python train.py --n_kv_head=1 --init_std_up=0.0499 --init_std_down=0.00456
Each number is 128 + 24 x the weight over its row's rms, rounded and kept within 0 to 255. Layers, rows and columns count from 0. The size above them is the row's rms in percent of the matrix's.

# layer 2 MLP down (transposed), 384x96, rms 0.302, rows 45-91, columns 64-95
size [101 119 117 114  89 105 122  65 107  86  53 112 111 145 118 106 103  80 105  60  92 131  96 101 111 100 102  96  33 127  99  30  31 106  92  85  97  95  53 101  91  92  50  87 113  60  95]
[[126 144 112 153 107 145 130 102 141 125 132 136 144 143 139  94 152 166 116 113 122  87 114 146 152 145 172 144 104 151 136 139]
 [138  91 132 173  89 156 140 118  94 117 109 113 118 156 130 129 135 116 131 121  99 118 143  82  85 159 108 135 120  73 148 112]
 [133 121 118 120 127 142 158 158 162 155 103 131 160  75 138 102 115 111  92 103 129 125 149 120 135 168  82 128 139 118 150 137]
 [127 138 129 125 150 129 174 103  76 136 107 111  86 143 120 130 116 138 134 145 144 123 151 137 123 159 178 139  87 118 145 110]
 [113 156 117  92 147 102 109 133 109  94 160 171 109 157 119 118  62 122 132 134 126 160 141 118 165 107 102 134  98 114 145 136]
 [144 105 137 101 178 142 157 125 120 113  91 133 164 135 179 122 112  97 148 125 197 138 104 110  87  64 108 102 122 119 121 132]
 [143 147 111 108 118 116 124 148 135 124 148 155 140 115 103 120 127  98 130 129 158 116 153 130 167 122 141 141 154  67 128  84]
 [129 107 119 117 116 127 104 147  82 118 106 119 147 170 120 113 136  96  73 112 131 159 132 116 192 119 185 145 150 119 150 159]
 [155 147 146 158 136 133 135 142 166 142 104 124  69 180 105  96 118 162 103  98  98 101 134 108  90 126 144  91 124 121 153 136]
 [113 155 143  97 100 139 144  92 157 126 159 150 126 113 104 158 137  99 155 123 116 149 108 119 135 168 142 141 129 120 149 120]
 [170 142 166 143 139 159 133 128 138 123 113 143 184 159 124  74 119 126  91 123 152 167 117 129 176 113  98 140 125 104 116 130]
 [123 115 126 113 103 147 112 161  91 112 121 161 131 169 146 134 116 106 142 105 125 160 130 136 153 109 112 160 154 110 133 133]
 [144  92 144 125  92 125 112 130  97 114 136 128 116 120 145 152 125  93  89 153 114 114 157 143 166  82  96  89 136 146 149 170]
 [ 95 155 124 155 139 116 153 119 126 118 112 141 132 125 146 139 100 162 157 147 124 137 121 139 173  93 147 142 133 106  89 132]
 [160 139 160 144 154 161 140 113 162 130 135 188 111 128 148 100 146 123 142 125 137 139 122 133 156  87 163 106 159 137 146 118]
 [122 117 164 176 101 100 121 135 133 105 141 122 129 152 146 139 100 135 127 152 119 172 127 122 121 111 121 142 160  72 146 168]
 [107  97 136 115 118 156 162 143 113 112 165 123 134 163 144 117 116 117 140 116 125 147 125 118 187 117 118 146  97 143 135 155]
 [103 141 157  85 128 164 142 147 104 136 121 109 118 128 132 126 145 121 104 115 132 140 151 135 207 143 126 127  96 121 173  86]
 [111 114 148  72 172 145 128 107 110 135  71 145 102 159  97 129  91 125 143 144 124  97 160 122  99 158 138 126 139 128 140 117]
 [130 151 122  90 183 145 136 130 134 131 102 179 136 145 131 170 125 180 128 133  93 125 128 120  90 131 128 124 124 152 129 109]
 [ 94 116 153 136 130 130 123 134 112 121 100 156  97 131 126 154 107 135 133  98 130  96 185 114 147 133  96 151 134  81 106 128]
 [169 134 110 121 143 126 105 120 131  77  79 138 113 134 109 110 142 157 105  81 158 137 156  92 155 137 158 149 135 137 123 132]
 [126  74 133  73 142 133 104 132 169 122 103 165 103 158 103 128  86 113 127 140 125 119 116 108 160 113 113 138 151  98 148 113]
 [135 123 151 121 159 156 142 121  97 141 102 135  98 102 107 174  63 126 110 125 143 121 132  90 132 151 148 103 148 127 146 127]
 [128 138 171 114  95 163 124 168 126 157 121 158 113 130 158 144 198  98 161 113 100 128 135 156 117 104 159 133 163 135 168 142]
 [180 139 158 114 162 156 130 136 136 100 125 125 143 151 112 133 113 143 129  91 104 150 115 102  66  97 121 124 160 139 147 128]
 [121 106 134  99 106 163 105 132 133 128  97 148 101 159 134 173 151 126 148 133 115 118 142 158 167 117 109 146 152 123 136 116]
 [138 136 176 101 141 166 163 118 109 165 107 143 162 151 101 154 115 125 119 118 131 110 102 113 174 109 137 151 142  95 103 138]
 [160 110 134 132 135 167 132 123 112 159  72 143 145 172 141 115 143 109  88 135 128 118  98 118 200 125 121 111 162 151 143 120]
 [200 138 115 148 149 114  94 108 138 151 127 131 104 104 118 148 136 139 126 137 106  96 128 165 140 111  91  73 111 130 129 173]
 [131 141 146  74 157 147 156 140  79 140 123  82 112 131 120 110 157 186 106 113 131 149 132 140 120 150  97 159 151 139 182 113]
 [132 130 137 153 164 120 122 126 123 152 132  98 140 122 158 147 106  85 126 127 169 130 117  80 152 113 144 116 118 142 149 109]
 [179 131 134 126  67 164 136  93 140 144  82 128 121 150 131 137 125 159 146 101 141 143 104 127 149 102 144  80 128 116 118 112]
 [167 137 175 130 115 126 137 119 122 159  90 114  99  98 141 108 130 128 134  84 103 158  97 133 135 150 138 175 104  84 110 178]
 [123 151 126  66 137 115 147 137 124 119 116 162 136 162 113 119 141 150 143 140 119 152 117 132 124 134 114 135 110 129 128 140]
 [123 171 171 102 100 163 143 133 107 133  97 165 112 187 125 126 154  99 134 156 109 129 115 128 156  98 148 131 147  74 127 166]
 [135 100 134 135 180 166 165 112 117 145 104 121 156 116 136 110  96 139 138 102 115 127 132 106 131 100  98 123 148 113  98 134]
 [132 156  91 136 137 147 107 132 112 100  91 120 131 159 124 152  89 135 101 130 130 135 158 126  88 138 122 136 140 130 130  91]
 [125 130 142 110 101 142  98  79 118 139 156 154 102 123  92 129 126 118 118 171 125 119  97 131 188 152 109  98 146 111 118 150]
 [130 104 157  98 118 141 104 155 117 127 158 179 126 140 125 146 130 110 106 151 118 137 112  98 153 147 129 166 158  91 130 152]
 [154 152 153 122 114 101 141 136  86 155 125 147  93 122 131 123 174 134  97  81 149 140 130 118 143 142 146 133 112  36 148 131]
 [164 121 115  67  99 147 156 148 108 121 173 110  91 123 114 142 129 130 113 124 114 128 143 113 199 110 149 146 112 139 188 140]
 [131  84 147 119 156 138 124 144 127 101 134 163 147 169  86 123 131 114 158 108 139 122 143  98 170 119 152 163 124 152 138 129]
 [104 147 159  82 113 142 158 111  73 165 116 145 149 144 120 112 146 138 162 135 122 115 117 127 186 110 132 115 140 119 166 147]
 [156 114 167 111 149 137 122 102 109 135 136  94  96 136 131 116 121 138 101 130 144 149 103  95 172 142 145 100 102 144 130 154]
 [162 143 162 108  97 177  95 169 127 110 125 120 169 117 159 136 134 152 163 179 139 160 155 105 170  89 161 100 157 115 100 115]
 [146 122 120 119 131 107 132 118 134 120 127 135 103 160 126 111 140 133 104 145 146  85 143  83 121 170 135 125 138  78 112  74]]
# layer 2 MLP up, 384x96, rms 0.319, rows 46-91, columns 64-95
size [107 106 104  96 115 115  53 115  92  42 111 131 129 107 118  93  92 120  46  99 116 114 107 110 107  92  92  30 129 107  34  28 100  98  93  98  99  48 107  93 106  42 102 103  56 106]
[[156  71 135 125 132  93 103 133 145 103 106  98 107 117 101 158 165 178 131 142 123 163 143  99 142 156 146 116 130  91 174 108]
 [118 114 122 105 152  77  99 139  99 126 135  87 151 112 129 188  84 138 125 143 110 110 131 127  89 150  78 140 114 116 127 124]
 [119 131 126 124 164 141 103 145 124  91 113 115 142 141 106  93 142 152 134 123 129 155 114 135 137 137 135 104 104 135 132 106]
 [111 155 124 116 128 174 138 137 128  99 147 143  81 119 105 119 161 112  89 112 107  91 126  82 129 106 173  96 140 127 112 136]
 [144 133  86 113 148 145 150 120 134 100 147 140 162 102  88 126 137 138 137 124 127 129 139 168 147 112 123 108  87 133 133  89]
 [135  87 123  95 102 166  51 109 118 161 105 177 115  87 110 142 128 135  95 113  91 156 161 147 147 145 150 154 104  98 110 102]
 [139 110 141 168 124 148 133 133 139 133 136 134 129 104 138 147 171 124 118 155 110 115 129 180 122 117 147 144 122 124  97  95]
 [149 117  93 121 145 151 105  96 124 133 101 109 117 138 115 124 164 129 128 124 173 155 105 130 123 138 136 143  84 125 134  75]
 [187 136 157 148 113 127 105 141 117 147 148 106 130 138 164 144 128  90 171 121 131  91 108 101  95 114 119 146 124 104 128 123]
 [112 129  91 168 122 137  94 111 138 134 126 124 121 129 122 149 163 118 162 145 132 125 134 128 151 147 109  96 126  86 125 102]
 [138 135 160 153  95 128 110 128 127 145 132 150 105 151 131 187  87 157 163 114 130  73 133 130 121 119 158 118 110 137  93 133]
 [124  98 138 147 126 113  87  96 112 111 131  79 151 157  76 140  92 109 128 202 118 112 127 138 112 160 130 120 124 153 127 123]
 [155  92 112 106 108 132 134 113  88 121 122 156 151 121 133 136 109 133 101 113 147 128 108 102 120 144 118 133 108 103 137 103]
 [158 135 145 132 109 112 108 172 101 122 123  90 134 105 125 111 111 102 140  84 130 132 111 162 164  89 149 136 149 159 128 151]
 [157 106 118 124 131 142 146 142 146 127 153  75 118 183 121 123 114 142 132 164 136 110 135 143 154 142 123  85  83 105 131 127]
 [ 79 125 116 125 115 137 139 113 162  81 117 106 145  99  81 170 137 109 156 155 144 117 121 120 149 132 127 164 147 154 106 105]
 [132 134  95 112 142 152 126 123 161 113 109 153 142 146 116 147 117 143 118 115 109  85 153 143 119 124 123 168 138 150 114 202]
 [135 130 145 155 160 138  94 126 149 143 129 131 105 124 101 150 152 104 144 126 115 110 172 180 133 114  70 137 123 152 124 102]
 [136  51 114 179 165 122 127 124 119  91 104 164 124 113 149 153 124 129 148 107 127 124 146 156 126 106 142 100 134  70 157  89]
 [115  99  89 118 135 172 108 124 145  79 130 113 152 134 136 135 178 128 137 176 144  90 107 119 169 141 128  88 115 133  92 121]
 [124  81 137 146 148 121  86 127 127 156  90 169 125 125 122 124  93 102 118 146  91 112 126 187 159 134 151 175 167 102 105 107]
 [124 191 102 124 150 120 178 148 112 115 147 108 152  83 125 176  97 103 150 123 135 153 111 113 118 131 136 133 153 115 110 145]
 [100 122 145  91 100 157 102 153 117 147 139 149 127 141 109 129 111 172 131 114 112  89 129 204 110 120 134 125 127 125 133 103]
 [110 112 108 112  78 139  74 150 108 126  99 106  78 155 145 147 159 108 122 156  82  94 165 146 121 122 123 118 121 158 128 107]
 [130 113 101 106 110  87 146 137 151 104 108 106 151 141 140 128 153 126 149 194 139 116 160 132 113 133 120 142 110 111 143 125]
 [165 148 137 148 113 139  50 112 125 108 127 159 113 117 179 129 120 118 143 134 169 117 142 155 158 104 130  77 168  54 116  89]
 [119 167  59 108 133 140  94 115 101  93 148  76 191 116 137 119 135 117 114 110 145 141 162 115 156  93 119 137 143 200 126 115]
 [127 124 111 149 119 164 128 112 173 103 125  82 140 121 126 196  94 116 161 121 175  97 126 127 110 157 116 161 115 111 129  89]
 [132 144 105 139  80  97 133 151 105 108 138 104 135 120  97 161 111  91 140 154 170 170 101 106 136 137 111 141 117 110 106 115]
 [110 129 106 118  98  88 101 142 136 132 138  86 137 153 131 141 147 121 152 151 109 185 160 128 149  84 114 117 139  92 132 124]
 [151 117 131 159 145 104 123 139 108  95 112 101 143 104 122 109 122 108 107 113 144  94 149 150 133 123 100 120  85 132  74  89]
 [143 133 102 175 113  69 131 146 139 128 147 144 163 147 126 115 131 119 135 108 150 113 153 131 126 145 114 138 133 104 128 112]
 [139 151 113 125 149 112 142 154 127 115 118 122  94 159 121 133 146 135 128 200 167 129 144 125 100 141 145  74 146  66 120 119]
 [130 136  92 129 121 159 122 159 109 142 125 145 140  89 131 123 169  73 110 102 120 155 145 143 124 110 139 130 150 127 131 141]
 [125 119 137 124 118 125  76 135 151  88 128 147 113 130 134 165 114 109 169 165 145 134 119 119 122  96 130 124 117  96 154 115]
 [134 127 101 148  63 154 136 126 130  52 146  90 100  92 147 116 118 116 138 136 100 135 142 127 133  87 123 136 141 143 132 104]
 [117 166 126 110 126 108 131 112 146 122 127 171 133 112 105 114 109 120 120  94 137 130 138 111  59 158  95 144  89 150  72 100]
 [103 163 165 160 152 149 163 114 124 140 127 144 140  92 148 128 199 143 147 117 129 130 164 165 100 109 152 128 114 102 165  99]
 [107 158 122 117 125  92 111 150 105 130 180 139 105  83 102 126 156 132 164 140 114 144 129 115 121  79 121 177 147  87 110 131]
 [124 121 128 105 120 117 126 113 130 135 113 158 126 165 112 170 147 152 109 161 128 124 109 146 160 135 113 116 148 135 137 135]
 [130 120 101 127 125 140 117 146 115 133 164 143 123 151 152 126 100 163 100 114 105 166 135 124 133 142 164 140 142 111 133  88]
 [129 137 106 162 117 129 121 127 131 110  82 149 137  81 126 130 150  96  88 149 152 101 184 109 140 131 130 120 112 104 106  94]
 [142 116 114 117 173 101 151 155 104 155 123 135 140 131 109 127 148 135 129 119 134 118 130 119 117 127 142 116 164 145 124 134]
 [153 138 113 110 119  92 159 142 123 146  85 119 145 110 130 116  95 128 127 160 158 128 122 122 129 137 108 113 106 101  84  98]
 [117 145 111 179 149 114 137 130 124  97 103 127 166 125 117 146  94 162 133 119 117 106 149 158 134 134 135  98 146 121 120 102]
 [ 95 105 139 116 173 125 140 176 143 140 142 140 132 128 172 132 113 118 137 103 143 119 142 115  91 188 115 119 116 159 123 127]]